{
  "n_layer": 15,
  "d_model": 96,
  "n_head": 2,
  "n_kv_head": 2,
  "head_dim": 64,
  "d_mlp": 384,
  "vocab_size": 922,
  "activation": "tanh_gelu",
  "norm": "layernorm",
  "norm_place": "pre",
  "norm_eps": 1e-05,
  "positions": "learned",
  "qk_norm": false,
  "attn_scale": 0.125,
  "bias": "all",
  "tie_embeddings": false,
  "parallel_block": false,
  "init": "normal",
  "init_std_qkv": 0.034,
  "init_std_o": 0.00538,
  "init_std_up": 0.034,
  "init_std_down": 0.00311,
  "init_mimetic": 0.7,
  "optimizer": "muon_variant",
  "lr": 0.0072,
  "lr_mult_o": 1.39,
  "beta1": 0.95,
  "lr_head": 0.00692,
  "grad_clip": 1.0,
  "warmup_steps": 200,
  "schedule": "cos",
  "final_lr_fraction": 0.0,
  "batch_tokens": 16384,
  "seq_len": 512,
  "doc_mask": true,
  "train_tokens": 95640000,
  "steps": 5838,
  "dataset": "wikipedia_en"
}
Each number is 128 + 32 x the weight over its row's rms, rounded and kept within 0 to 255. Layers, rows and columns count from 0. Numbers have three digits each. The size before them is the row's rms in percent of the matrix's.

# layer 9 attention output (transposed), 128x96, rms 0.102, rows 88-127, columns 0-95
106:125127078082145161125116141167174124127122149163154135183135175118178076140145108125095137158119149126150154116063125139055071124124080160169136111109136122162121164129115153126167074165190126128103094078160197138183032116138133130142093101119106086170119144122133165116066097158097094109
111:154129137130051086164163086146164127144116166120140152064141123105100112131183153112104122141120147108120128105194151055136181128109153122146163126060105160067111097173104184107127127127119166146121128140103141107128116136180164084114206126105109122039157188126102163180101136116089109128
097:079147128132155062129055098159146105122144129095103115041085097185108138141146159103154125131142095142173084164116115158087104117173162089115129098054132075154126147063180110133160111110173115135155144094134162153126104164108131171182139101119175101152118153102120164133120169200119160141
098:122100094160149119153073141147115066180093183128115199122047110155121089126070158092097134176118102149176111114112080128144133208109114128145142154088118129127104138164104152102155113156098146116147183172144101154108134122129105080095159123162101128171138113091186033108147122128162155135
095:098115104064139199189138139115139085172110092156151154112089117158142154157165122139119124129115178134119137140160110124108157140177144058059117111100095075093086094130108159161134155136148131182155118170149171143121094139141197088144071141094120090146084138143133127073149110088048151166
109:086114083145082127108122103130099171114128174132175113186059124092121157206121101174106149087136113163128133120157146147045108147083117133123125168150062104140133046083141136143110173150107136131193157125133152133155144146094117163139115119125142175108148166095067165085153129131113188092
104:130187076169133102092076122104066126150083111159074122135142103104161120099068145114172120124148147178149074129139099096144102209158206176098112132111116187142158121150126130154138098131112158154078090071173181151110122155127145080131118077108141114159148149123190092147085136134124133139
106:132127187117081110175123108125142171097149170170118115090140120162155098113132166086075140099131170118075151079163136133139099143201125124149097125106131062063161147135208115167125137123101087134080143150175130136163093136145115046132138088126103141142122125188150147157097104085106080184
128:137037096125199119099106106170138176136119147066144158075079149137118132119155098178196146191124107063113136086125151128081160110070077121123163144118110072169168049110108115105114118128170140135145178117131145135173139152172150147088116136157144107123150126095105166106126134157103141151
099:140072171128176181153102091158100102039150210160123096138212116099125159118150106143128104117102094116105111159110103120056104127101145156109136142136065116148160151140160126144119114115124100131113157102104145088173103148088115122156087133124129163142193194106136146153125078129139077196
115:120093140101109107176208154165157092117126133101119103191146119138082185113118152097126122187146072115099110126115149130082195157106158163138158137113116147133153121162113084095097226085068110136082104089110135093159154113109145151119063095111084100149197141108184140126136147145121132128
103:065093189084079124147140164166144146172146098096129136146108063121102138163120152092126137117107102109136140174121101185106093082117151124130127122067129138142075117113154224103086116115140123098169120072108126117104170122110135172154114121109110141116150179124137160078191115158175217104
110:111187101084157087158135110152149174119136143171084143081193121092116071092151133076154103137186107089186140109130098136132110131116079112129147100208150137121099134165231103157168088095106186086157087089179114119116132145118125141146138136081140133111153151135135146102140082140095103102
108:134140138139101101178148139133123086075103136130151151123094148145084100142198100100169123142114112160143140146172070118135151157151170031139095150142066118094071110132103147151158118163121166168075082062125152137143150081158122093136150087115135087167120099197142094116114140138178171186
117:128135156109128145094119118125117125113114080085212127165047198058134135127168108213127093091108157105117172091117132067141128082132154148083147127097107120102111147122136161134120176164111126161104187145136166169089163073125133168117070146106154102177161074127094128116158122147128157129
093:136163103065141099116124136174112105164119172072086125145177149140083159141141094099131118101122055122148192117131132140128152114110195109116153117161153187181133148122085125137113154131131169095066148124011067129109163112057150153144142155131172136089139152110158122123098140164125130101
084:171164123112165199112131114199080189105129134135122090117105131172135143169140078121152095120119136110139141144078109180100105132107099136070059112141191195147158104102102149147108144166115178105071110028125104108124119094140109145146091116105160164149143157157120151098092165131160098125
081:126143146121185194101085147106141103134157207145132138129148084117117129157168127062119090121135128082085174073173123163086123090133172066132113145116082110097134108129146203133125195130085114082094154143121085082141114102122214134137151109072155154149148138121141170084149142111102145117
106:115139105099150101201172113063139127121147133063111133119135217162112102131141122093110136106114051098122130116149113179129177147161107075154156110188087106107077132133101085131134147088132116165153112152097113084154146111119133170139168081167130117120183094177160169117170140130093078184
094:101098138063175156134173122145115131134148154074129110105132115157127174164174125138146115127068126130176091145111178132170120140095115147103137119152204074146188148116088120067124174122093154064194116143101162139126131099095093119171080185111089082107091138127128202126109111098084122146
081:152189116148113167076108137182137121092146126128136099094112134140135156143134131113090077157191151141140116222131149073153145131188184121111082114152190181061153150086073120136124096129118120114151137128139090145109081106060166150132144118094087134138137084135125152166079152112074145079
092:144130077116167078130117175125120177143129096140082119185054125111139119180125099163087153099138087128110140109121141105118133152101152072110095137106121109155114091114152106170089156131162124105150135221158120114079141177138170092142123041131203129135115092152149187079179100137154133160
088:074130105134117109152091163160131101111127109161168104131107096138150116182152114159142180121103142153172106128124114075125129071097128185134158160075190081132096059103168124182176182064108152118107088102141171094121112120135131084162158148086127123137130217131145170066088128110145114117
112:120131145184107122113104184107167115125172077136136095136182076082141136158111117146181077162118119119152107134111111110088161097128121068131174129139082161094142067173080199128128142169155157144134149091122108041107090107095146183128138143059131127168147127120166138066142183136131107148
113:080143109107159123152158117092141083056123176112045188132108121135066135167104094106136200165122169149127114110149100167117111164100191139093119138075152097144133095089194180125140161106101103078184125127138163158123106125188135120113145096085188138112156149115138145099085117149153119125
099:140182135114083132135068179119154099189122088167073127121123179108148149144105152130133108078111141159144132177106081115125166182193136121120131119137186137087174143120046105118108091162158119082088164189050143136096112146146178116111193127120120104137141117089082097142152137093129126106
098:099148136075151108116083129178160074173113089102211095120085130158154099131122093144132100131110120116148165107086120124076125133130085157140098092136172124162151138122139182117070141113169155190118173065128070108124106085134085153157138144163102150191116119193115103083154192136166135137
098:141082132198135172079206173115167176173133126117046136105122133123141150139100116093111138142109112131073144119146132160143131148101197131155111106165123095131136130168158136086110188068137089180072086114125060151122156058140136108127133126164170111084127114172148070120102116117118156137
111:186149134093110138163133106110108071110112134192116134084170166148111139084155146179147069142136103126147181179068132110094188121113101098173120118153044128166075095109138109162132134106138144177086125154119142160145130191101146095112147073133160139099176097193146120121099111125102086086
111:140118127119175112178088110167145127147139125173088093133056130159099082146130117088199154084118111120099092108112064096207088169191122132129112118131138164086099193119164120074092183064133120159146153047103146099135117100127129125143180121114131157162165156112114133127132153146163132153
105:147138171153150078155081186103125080177112126114155110134123131134107098111118134122148113089138125155141117100111150150169186127052118119178180156147121071084137156090085077138142142179160095074061139146152134166168147178090112116089141102141126087184162091128124120104173163079169142072
078:143128117156132205139059136174126154155089163077114107173131110099086140093111088119135159093079162092138114145137051070144169117114192171079115139138091112158088139172168164110138117103165086126167171101114111147142132153091107120092172112159090150103176172132138123145132062126129107185
101:113175135138129153120099105142155108094105214177182118147152048144117109084163117108191138138135172097142154094113122089100099084119134152133097086157113118180102137081198103111093123059120136129159154088135105130165141132122158139114192132136140112152099130150074110151164108134107189047
097:138096123132065073110213107117140115118212120163139131112126107136128128128085140150102154139187115164107109171138145112128106141122100125165118168089105205146153123153157168128104111112142160112158139105122035134118098136137083135120121081135151203037111172144112092138116136093118196108
097:158151143170154158107092111175156111137112079118148083067105108159193109106123097142136154125121120114195084145097169102155122095070121147077156122019182161197126159092198133111132076132105099135099116114203130143130156125132132117150106128129083093150131161146144132127152169098100116120
113:129102118149152094187124118121110109142185163190145078106121160124157114089101081128133230096127101169157154101076044156071093080144151148118098111123125117125104168124136123148136145176142092135165146109140131141146126188105104176109112150154158098101113154086071073165181152111091134106
102:159083174185105151083175143174168104103175121115144135115121100153121105160116134110049174172119181121157139158122163140172118082113147143120141109115187156066153133088099142101136069123136075079148142213162108152149097128121105103077133114133103103123129152120148056162079115104090163122
105:138140152188158171113152137128108071112112107073155112116115073190109155131129091090095118125103190128076058099226127194105173208106169162132143135120131164079120127148087124115123158129118136091087147134144102082120119107131103130096108120129150130128172170139107128116180120072175120142
104:146101182114119162118185135114191150093052135140149124086092090143102173140131083142199130109080139099129133151065141119192159104105059086153176176128103105172113101103128106153153151144133141085124189106110090089108102103181113142109126160161109112112123186160147152122123101193111124106
117:144181142125172130112099057090107126108142130158109099121156128120100101161189132121113097159149099105106149105152159158117103130083082124125150114152129110142104096153246116096148170143124140134142103107162101086201133186082150127147087086102196183080091088142129176102088148125152099148
# layer 9 attention value, 128x96, rms 0.1, rows 89-127, columns 0-95
092:096110121165192204148099142097079129154186092129123078214181177131089202120085105177124121146103154107131139155074103159159137123154078129115080121180170123153108125122143101148118132148131096163126066148090119126100132102100138105149080089136149108138096110175156094106111124123158170086
095:170088137186139173138191134143094079100042204156132142154167161100123118111131142120089154088137140131128145077102113104161113075056075156108168164174128155145099113147083101113155089126129153137128154145123148106138114141123144104080089135112124158132110094163168115113145091037186112138
101:128160150114144119118134080143165189110102110154153084176160137110128176102163155141115162082146135116089182176166154117123133086160182105082156088108159153136117171107100062085093156169105120120123082026141132081107125188109134150108145090090175125082151128125112150181131121157077131143
096:075136095172145090151106074091093175114149142147116135153170176169110063097141155177139093130080146152131133128120122104162105109075115140143103121126157155159249174098146169139116088130087099070115148123100140101128149130081166140114141103152147134071146085130160134143104173166168104075
104:164089152130126112150143102184161109143117039129070163096128105099162129086181165134147116168176164116140117136119139097158154068134120119115075080096168187077163179178144088149136082107146120135104159141140152109131097070177095103151160151168137092151120092158128096134139156120165053130
104:123148154099123171125166119111173132107137168132211126130100181163069113132192078168115114125129115118090148170143138129122141095141064117106202127098161120126083112112133122073134214127135130087122122195108135097142078076091104128111094131196128162078122110168080111128168097146131160112
109:115137130168113147123132149149084105090109113044163171155114188095080134126125095149129102158128139148203035168098088154137135166094141137163150095123120155198166117160109169119118129181111129108136122122123097133091183106096164155148116127067162108076121156135057102120108178112102154095
123:123134153169123137138173130122096092135119112147096130193192070116158136078133160061076138036058092132149152126131153163176136116107111103140082134116103156108069202171124128178132116119165114143132151132166161096079079133083123122147199135093106124158095117146171128132131123149145089150
107:153115134145048087129133104098118095178103145073155175139117130091151123159095120109114114103130153140166101099103094200157130144119107104158156059111216120098065144184134101182133103155122166152108186144122181142122106143149117151175130097147104088120062118124064147132117101119084172109
105:140140087118132159066075108105138151154134136166154155107172167136147111127108119169127114089059164159160145141147119130087119105110107052144133085071175133120129132093110102175155118182144133148132093097157147161157044096155157084103173109140177186172081161111098119130121053119086132153
108:157122089148142103065092111123144124080116153138116135089187126190189179105119131184129096169156137154093158104117129044124138113125140143113109142192118116114127121118100060134153092128093091172122120156100195125170078152196168127106122142169132116185117152117073177149106119070150132140
100:099073143165108118144124108134148117140159158087080102172095102178162173134120147123097061070118127122111065141095107165112148105140166097169193157117082114164140133133088130146163149160079048170101180100107196162124152125107109082131098131145074178081149097122113124134131100110166142167
106:124119080129111159139108085056154116155141093144138137133126099099154119153064145185070162130147175110124154158130184120147072112086116181147163114139199204164148119091136110065107151108124107088120105126130103157072109167090157151086094181155147134094162160146178128139113140145124096063
103:139076107118100148132083121151137142131124096152101135137142070155111123128119121088106126134165066138100109170151133164142116135080147096152040144152141145121171099143136148070102082072143115103164072140130080090199090163189167129140156150133112118114189138178191125111101203142142071123
097:109113183150133138111127119097191188152123126165136115095118119124138126133108142177124160121157190147093103119118127134087086126173050107119117143155140101103133084151114100079187126113039128164129100114171180145131078145203073133080152115110118156150077103103155167074159084098133174119
090:071089136130067113132168125104183118132152110134126183061169075090096130143162081145149134107138098168184110093140175097132118133143115134203128145104073082132164117135184101081150120133088104154082174164101167188166109122155144078118123157113108127151162112129147120198139115178095124103
091:110065129150091088161135087151115170122121041105108145137143200167150164068119131165154172126089164216129101119104118092097094131160110091143095133193160153198142115121130108123144082103084099122126179093078161165091112152137112113137152128131095119109107064138098127137108166166125150121
100:129101209153113112126096084176120118167145169179094096168113102151153102157056151151107112119114184152114114148113159093091090107105128106107162173112122136220143123140143139161149137151133145094071101062185115187074114149058166138128161166094129151136118149109155115101088100134101110147
092:126147121198168076079097133172127159142134146180090125144152116074103099090066161134131130106119157120113151092119128137113150137149183100158103106163087142135077159145148140230137081116094101183092170158158139069165135160154120140146125107102147122144152126082123074158211082127147129117
091:082134140161075123150139132118109155134159133151146134127121150104060103154167124152180148096117124161107145060105061100097092177083103125111134160133116137158155117093132126066137146130130126145131134149069071158159163155162094042117062098133144118128185162148163057123190160163120090168
090:077111141152104135115093112138195138099088149117128138116145136151136120032170137110156133138167162139135087135131158151126119064141097137093092146177080116106118150142115228092114123098116134123129164056132134153117123055073101176098192180133107138173138144134135115138086138113065090155
095:175099108131170138156120088126073132168093098109112156132166124077131175121128134091082068131132169114109111147115137120153141110183076088110091102191088179098150149132144161087100079148123129146151153171107151127129178078096124162093104146190138117151084070085097126197172100131142191111
094:168093102139151154183160071130118070126095139146112129089129150126126161105134125175122146071111156150123188104116129122141050138112150164108112125122142141144060127068184108142135124075138101146054125133081135208173107101109153112127119163210080099109141113157063143139118110183132142142
103:134120110136152107148096102181142127147146084099111051108131166124174166081145142161082144088123094116127131144131186121128124098108063142127084143199110150152066205192094081132096125176086163127064139153123111131116161112117125114132152146105192146150105091161163142153140063157083135138
095:110127104154166138099164132137110165087122141111199109146106147144065062147111095139126131219195136166117127077147145060127129154157123152100165163099112087155129111135132132080137140127099121178123121121113077065140157135114086148097077086138199128102099119193187155108124128126089165150
100:148104161162116134149169100111078150104125145149074188077186085112102185177126128150147117087137117132136135172136138070178119196145194102121088145092078102107090103106133109079165098132122102091171100139152110134184151148140163127111132218109114111151111100065157146144106135115087092133
098:145200105048126099104095116115115142100138105154173140119103109159135123087143070172144174124148145148185163181146123108087118177130099123139124210090131134095162112098106145164142136120110132131173103158132118136100108140128114192112170120040119163157185096082088119084135069153143150085
100:094129163100132114155155097078145158195176162121160182136115112117139093150094096097108111102125127162096041134161134186109077157091139101123159102135221088120181171125111190127136152109122094042130136107125133176101155110117168152146083147121147103110107129130133119121073158167130129176
108:109116110138120145082153126088090165084148097099162133166190104132102125174135141131093101124167137142157124116171169128097105126118117093162163198111166135201136057143113148099173092176172115210123117131123107101124112148111129133084142117164090069112116133121187112116137069035126162141
101:134099075087142147056158159135135148111114154166130195124100138111180153090109135070121152146159144106153097165204129097104088069150138135104182112142131153158093115131124161051080143136166137150173111146161129105078126104153109149140087167140151106069125130146149092178059141152142106185
092:100116140128071092132150114112108143130157136145163086162112106145173139144145132197091108108197112098103112146099175216133142128153080094082172121090172157147104178122089115105113106164120197157141119150116178077078119155103161164186123116132096110154117134110106180097097092104111192095
095:143056089125125086148159153107092185132162046129066176119119152140165143178151183093124108101088055133104113144127144130161175145148159096158151164124160132111144145115090125115194086106116132098171164122098124115084122155106061090154076165117100127165092108088151134118173146108163154150
089:147179134152132124136130166149146141139108128105096089118126156134116205112190094139147099144104136071141131115107070127094092177110185166133134095148150095096121125116138106168093162129132085175096061144098152202159161068165126103090135167123149055176095110121149157058097159134114077135
099:092097110135124124194159148093088137086125240193135165164177123126123162126169100072139067119115081127134137149115126157157124101147139146142149134195087097086127098092122108121137127138143173128197088128083118124128108115152109068174107153116113146158153072115111130199163131165134096115
107:129131061120125104127147125160193084129089133118066154125108124126148134176167148085078079122167111136215155147139135130199155152151111120101188142091116129147153098123175113151073095136125191113096110129157109108110108142197122081112093134092137160135092059104142209129094147131128115113
094:115187132090134094151079163107115121110122125132125097155130204078151191126150155107175154138153080150166168102116069123116112191094126131134110133125087135093125145114142091133078178149124155152113108098094064096085169164169121090108080118068185127163189148153085106170164137169142142139
105:147096153084135100098115177153125141169166127138114125142138208117159153099130134173196162114140094113171178135049122035135108103193105137126173095087109113173108138156124130106079143136139110176124075129079145142158097144135137165144144096140149110154125096126162065115054095153110138099
096:136117106138116148160131127108066100169106087156115163164171113098191096129171135115095144122163086129135107079163172130130085108116175121159118084198176150157143139198133123134099110095123115152152101127090170159132177106065152129135167058097094142157111112045130119092180128079140085140
111:126108146112100129164184104132170126142118171089145126121168136106130159064082117120150152111133135106147047137045111152099112080126156116167096135142109139167142127118092156187179115101146090121109179110143143207074172079163106119164131174145071099111145098166122118118053110102156173115
# layer 9 MLP up, 384x96, rms 0.146, rows 0-32, columns 0-95
096:104093104126130136148173122100134168166151096077095111080171111124134158118138128111217143099123074193073138117146148127150116145154146100105120176131130159139088184163146137152156190166109105156157131092064020107070148135091135151139124098140163096120121150095130073154164160100100133123
097:137118122074156123103096128157103140118154121157137101117109196171120162099165181146134189130094121143111150163104112116105151094115143148146105146133039176166128143183136165099129135210173123140077095096141086109097123104084091102086123149139138127139128119154195056063093088080133109165
083:141115120143171062130115146122142082129082119089134114148118069165103173129093167099125185096172150140103154138101143122154117180181101138131149080129110073159118203084090182110104147174105154088152122132121131095072101107181117148073173110174109132156103210120110107150142069147115135147
110:134182122204108138183116123088146092118096121162174152091076074144114179167138041112118145154145086134171164135145132117084122146098139065165129150162142101125134107102130154131162133107161176164168135049163120106176154144069118110067128135121099124107117091135104133174127143108171071111
109:159135091173160127126114150156139114134161201152148127170082118108111172122130107131095134087132093119159162110129105138100120190115139116106102118210164111153035078125149085119087126136106162100077111099083112178071116129138107131088072149211176105146112125130170112181105117152124108081
088:107169144182134133132161102177140189152146157138129187129122162165131157131133161102127068135137166143126127104124121150160105090132149117132103175120106085153173161090133109069135198090131082116100110107100159098085105116092079097080196146165143133080191165154048128102102113068140117158
083:132116079182148091157108149167122139093179089127117118108141126128107161111150212080107150136144115091105133045161200141147124088108101083147090107118145090161151150102180127131140144139144089122147101120135174066145101138154081156167153078179115073177146159061113150103152158097101116160
106:137170138091087153087198091188114103116105104120105144179118116107085136118056143160120157197170086124116170176129155127113113162162119086118113117084154174126146135186058165100099161145136140150115131089110183144187095093154151167129124100126113143089095128082097132139085134093119188160
096:106076111211153161118145090152114077184160103157154117108131132092107135142124090177097111108155114154167133041109129148110168101129154103132157092068189089154097175099140110128134199151130150108142132137175170179122125132125103064127121121113084100089097109185130126112147170152089183143
099:110142147115081108097160197155153100146122164131153149147130167112130113205171158086111112107082052103087126118111128105135095107164100119080106184117099050116093079105150160142148145144173157137097099101164139145105123116148123134179200159113108141153122174149178166082087095098138097077
110:104113094102107144134155120079116129189122172113149080157106133184140150083115111159124114111187106119095142116056144116140124178156107141114062142127099157144067180178134141157138182103150114149147159160165121141163043118086097145151117179132048106149109100181116149152103145083081148098
090:138124046126116146158185156171145128097112132104171172122098155148147140079080099182086176107133144118109132156080127125116089127104161143073165078139157109107108136086089132138197070065151107098193101124123098149182100110132144109167161102089176123139167123144134124190159150074111109126
106:171158113127149122067169174182127116133103116154134111119150079063155103187145125143077083125155097178148132101158170154152131142160116059065145142104094115082105135104101180142146138136136115165103073073142125057132119174165125153150097121136195093085146123133172180129139156112080158117
092:139100107165145126135181163146112110142092101153128147134093112143137181156081113114115179162146149096119123073070184201168127145125181123112161111182192124148055124102075145150139132145131087172135104106099092174067176101073063121134075113157142115119075114123118149122161145085124120129
110:114117161179155121135124174095113111153170130119144136105089104096171069140099122079084182128097087118144162147138161122078147166109153111097162130093130145105132113148067161165142173169079171122192136126085139129191091120101182110142087159069090180107085156141162168140136154081151067126
103:126155106202139078158106126130172120178134113201146113129087211106131141128140112164114123172116127069114169130069078135158134125188119141123147110126097088137154157169150099105120151096129048157102145125115118084118088087111146118164087080134144106194182162102081139114126111105172079128
073:182093089117152139181103108142111045117169204134110089104144191156146157159146168027144166168153152156131078135106084184132146147051120132084111119130119177140157146139133113154126124147134145148164118074129112088134120124080071113151076124092131151073134133115123155126154150110142115124
100:143103213136152138131150124165138074129163134072089128116127116106147119154145054115065165110150069133136092131168129152172199150136105157113140152116082120134129113134084205105120150136058090135173160153136126104095095091139159169143156093118116131079170127114158136157141167183107079076
118:138168121110142124152115130145150111143138122097085101098158133106119096124113141104142145074134072097142126139105180164148118105194121114182143135082160182171180220118121160099094094150129198100132102093119087115117079101106142096159171110086097143147082154208094177085113138151172142078
107:146114204156182092136147097138155126156065104116115160077154169153116118154112071086136106115167138128103118130069103161135156157161151169156078138142184172145153115108107157063104105137093115137136133109147045147130108142065153140139052109142158173076139101170086085125110134149175128136
103:119127142188091142161121155080107177119174167182122128137122136083132171152168123077121189183156132075137141103135147102164086073148105163102146177106160117133146119139102116130147122150083088101125159095224111155147112128110139128160111106145143114054115132102143133143096113114095028075
092:226110075124165172171134111088119107091140167126113116120096116108166145143118105098152092123117074136129072107202138158125098151158112084123105124171103159084144078102127093157119102151124075075116169164113135164125063084138101152162131121158171115154155146117097125207117193135145129093
109:177134095118132168127072120131101084162109160133141079160131129157141128195082086107113115165184067087082096124135121116067075161115207184150131153159113121125122100155166100084075196168125100145110122168115137115129136112115172092140125195121090126115134171141157065120107134145096158111
108:143116154139221144161069131115102175104114148188128177089146179131164119094048150125122183066095133135062138058087128108114093123137122119122143175135104141079164135121128102104126086119160132163119164071102093150175140108133182076097128164124157107150112131107176100096140121155139106145
105:139196050127164134056164106121184130093131152109139107115119108174155180089117121122125104137094107113131157213167154164090098048166109113113118118136114106106112152107111137100101109157134121163134140140095175108071067099156140120143170102132163133102156058148119155119125143091189148183
094:166132154103098133079138183096170134138136151082180144048151154132106104121171150177113107128190130124129093072063160162148124133154106113090096101076145185167098166116165132103114146150106050132114158117111177103122064161157148131138165081117125093191108125166108148127097124097100169141
104:134084109118099053089108128194081165077105071145107050159121154166139149138116076131147108177138154114102163134094064156167131095147136087134119178099090096122131108182141158154203163124139155113167134055084155129136087155162172134165147093113105145145133122114115112143164147151107103143
101:127127140173090106134118112159130119090117088130131107123212077127139100120098176085136143134175108122124149143146101139170124064160148125150133143098084145072145145110144172154091129158133175117168162092125136108178114108112131089114114126173113201118185126152128071033120113029093097127
109:163172087117163169129121183111116013149124137124130148100105137185085092126145187161116123118168105133172116093156192095138120146125094050125175116103167160109135095089154113191176149100096084111089134102134131079137102090123154177157152134134106138144093147110109084132140135122118162080
087:122152075136064053139107139085140156099116142163163148130094069112155099152130061156115136122053078118160161116071118112154107161158160107165131155048155076083135081092138137186086156139119175128180177158120110126136090140170112143136136131076139103160119161154150164122112112148142138153
094:163131128132176173120115119119123088170104139060125090056098153097134053109083131159173154079132078124146146116144147133138124092109130147129121141147079132156093211154183175162139109141128148149082182118154109175113111086100174099114113094103164105163142170191119077160097112125125188132
093:160079154143159104092109111154160149101121181175150132177128135150145071132100131085085115189191092116051180129154121093138127071151106107121131159155118155075125091081198133086170155100093179104141130100055091117150144108114132141107143131159102113179108180103169102132104126120139122085
096:169135132105078120079082156145157131154138133141144158133134135184144149171092188119146173184166135190089095160079124149141117098131128113090089130158127132058079183146163105100100150084147088079126124129086135113111044090157127094126156190061155104123141161158113097115093152121138132085
# layer 9 MLP down (transposed), 384x96, rms 0.0671, rows 0-32, columns 0-95
100:104160141184137129133041110113117126107111094170111127185170172069171092078147129156096119130149081124123137134137072124108148107079166145131077106107101136130121088095138107165129122181154169101106141109112190174158106119107089107154131162123140215144108067134156170184105077128144163162
109:133159155124109160095159116110157096132152137193194162082153102092126090120104111128166090099194095151118177156074106151143084120136145122081160166103191142141091126158150090097126055103085167124075125153095139109144112165204110106141140106146099149064119099142099179151120134132138195118
086:148141146102100182151155099129056193121158074124106149096161157098098101125160052111159098181140171124134102145155105113133071072123168105095149173139177120097142082163177128153109140129169136174059130145128120167159119135093104152124107168043150135123154106138124142092090179117103131101
101:140142154154080151101132119136156118074144122163101152139160164152132058170170123132102208125140132110147114125125130124117139174123147146099097121131131181131108156185068148154158130136180063141132123074194097161120081123124163129051105157070064108119087088201123143110090138100118127088
120:089152110080109160095144196096112193162092080147092090125125117158175097138160120098116122184155146184112191152130104116105124119161072152122139082146117133098115158132170157121122099130080112116107119124118156051154134203156110110103084084127157212144128099106113168131196098109140116140
064:145104130099150096161131168106145143106156134135106090139098106114135071085162158110178143180074051140149084124148188127113207115138131093175151089099106088125130111140106138159168093140067113159124115130091097154148102152149127175177096108038146153117164149153198083082143121149126139136
107:153151120096136171120138135150111066104118166131127112091242159096187120091124093171123116109134095119124158119110083114105190126109147108136111139055146188114136172138160057112149154119102131172072145087158098128115103162117178166147088155098142116167167094146139140179093114151081115098
089:155126129136134125109047196109134086130161124144099082111100098204090135129160100125136129119122154149149127121125080204129157127101129124107129096154161137168069115136144141126183110087108124169066193117158120091147170100156202099120166131091079122119110152124135131135138118155158018133
110:154173145154150110092089106135106177128116087152101040089195146089148107129119101111141102110090094130063116154080109155134127154153087110105167177085116136164117169161074129183151099105124083149110158160110203075152137136170152162127175129173111094110119172116115125145067123138172142153
071:101137122088135091169160164121116151161095154141126170096067119094184192153101192152168059050111159038218126161131126142115100114113107175091120122140109136168189143124105100107128092100136162156148085124096088134131141111131128109140105103113160134131150109082158113168169157123108141120
116:131134238131087164150177108108139131091171132142109133120124088170110094106162119165181133129115147112169095029153107158088167132151121098112157176177141122099095121060138093073107139072119111144114091142086114133123132139123131082134169129132138073205096114171130113134149151156144152104
064:133114132134106116116072097062114155100107101130159098119221111171110183157168111090125147110159138151167148105141138136175125146159140116124143157068122113113132142132096132141074186145144173153096142196129133166106138149088022146144130123145074102078127080094128139089138122213126119111
086:122107132119124146134130145137045094133178126174120190079100108128118138072167136093140158107172151123145093153136126109096142133150091116147104135099155160064138118121152120116202122163172145139093171168074159160101178017117133136177120147141145102109140122165193085134098093115116083089
128:138162116129113161119069106129079188130118157113142138030096100116169081082101175110165138136137132116131124177174109080180183113195105120077125116122131130092161113119100081100136180119117173108134097103142159107164093131121193140113223126154124081186113141119121135134120148146133122090
118:176148153170121131120201072116055086085097117143123137135110101151125102135209145117092093090095185102177138101122112184177150153089108108121087153167145142160075160126052083174136133110087141170122137124079151115126127074148137164184118158103168094141168126118111124132139109150121146096
120:189090076107063157053173141132118094101143127139106120131101172126108128080132150096134098183115130131052130151094157107122159115143115134132107157105143161143132127138068179159138106148044109067110168145099126112118107180108109152137140115167202168109102146121167133166180099187170129126
042:111139160052076110103112165116192227115071087157168121107135110102133066138113133153152130144111126066168138125128128122139180164147107165146165113136094141143140112101079115127075114128151150173117134162147120145116143108199091127156186207092095072131123137123119104115185102132098117105
102:162153118141103093138161159122170107155084081142140121171143105128087106098084110099145123078137133153129105149089137093106056073141094089132106135182120132129058190146236090117126143116151086156147123177087108091133182145146172111132146150062138131133099133161125193179114148139142157133
083:131109158083082095157118134109097161092080059179105049125135121153102073197079150161150138093092099164153129134161168103097128100145133110086167110145098158089159174224168160110144144154128093137202128124155124099090159088109105142131094142103126142143133098127161151137115125145165106168
084:161173151144136138171172077141106116108103126145182156091097135128107150059124197109099150102071129152067138120177128145089192165101109138105166089121099118113100132177109137132148113178124169142139079129133140158114114034197141133136093125141114075095164149109092135108148094191108125087
097:090180121100085138059108077170127178149148132118116178161141127177129180137129119140115088134165138138117166161125092089075138148112138122150088125188110129082108130094148117132169117175128116143034136111108138126064160170143107125102060143113118162162148134163174127070172180160086108091
097:164092108097153137170146090136103165119100070113117157174150118087135210145091103121115133088114120084097115152092122167086155088146173164167143131104119142178111194137116086120121184134158068107125183148168160139175099121111103151120137131093124126061167189161068152108077085136107104133
097:160060127155103108154196131122121139164129056181098100121090099177103090085142184120108110138130186117121091099158108158155103125148126138156181186100113092120142095154159168136147117120137087100147131187204135076148085101138094150036157128102150133150136077115097156159137109137129136103
100:176141157109129171173111111135086147101161091097147138106152080086162123111171139127125066175106117147147134136103136119123135133151133184053126138115134122127112150110118218092119150093118109120109142199186073061115129191160149123090115110158135109106163188135058050125097150150124114141
079:145126126119101111143068155186107163137140130183088111113100130114159093148144175171090056197150122164119093080110115153113182154148183147116136139149093144145159101101127071123134065113121127189150108140137106131087187054132086162149121184082105098135191148138140103106127102135075154118
085:106155138064149118198112133151132095136123080125131121099074182177153119124123122141100134117083074171166171187147070184173073136136129129114133102209098105116139093122075085106097152139189133131162115091106123155145196116211118138125133108140171114089102141120118131102076134145111103129
088:162134185158142119135122182065089101124109115127132122081084155170156140111193109141118150086094123152225093187105164159175140118066085133165112092135072172164121140159176099118123114101140132157117113117127061134152095114099108164137094123121124056105118163159140157151104116103096169162
104:143112069090109121156129137092096130107099140178215085132131194148153143080095036090152145143120194156111110094163093130099163119144066152154136148157097115131146121189130169116113134114136053121184101152131157114110124131114096147133128185117118126112158120186106183140140124065125094117
103:139115140136089130126045059149121166085174154156107057117149116134088158102101068112124140140160118146085112139127106205170170164134152128124107089139091145089120122151181087070150091135146120141178162172133168160113137130169173118078124139116090077187125131141104144087100136114158124189
087:093130195098176170071135108168145099134136086100191115123144137123122102043108098115128100131127137146127144184153171142162174129107105061134144128109111130093118186198132057139173145121146160128124065121175113153133164132086115122137119130129103145051140097141133120142104070161155162070
058:074084160138140119146117142157137156144146136182108149143136068113070135112139148187129065090128071138144117116135122169042130132211122063125156105145138106106161077120133142128102122127182133147178141100169089107151101115219128177117143123118154152100113102158098160149133152111049116109
090:104084189174126106093115114113117097136150098185116142115140181116149059106182144164142105148072106145120106190119138089151221107101158159084168133125136104116165130099156091112054117108164132149161127138182135107097141136070078124158113121132125100126175102134156177121185126098119090078
075:116108079101077129127106155124090096113153068114081079142225125188106115112104176108112132154088202136165126166159097142119131157085112146147144072123124138147112139140151126130101096197120111140122143182117085144154149140115064124116147107159126108154083107133150176135147041181167098152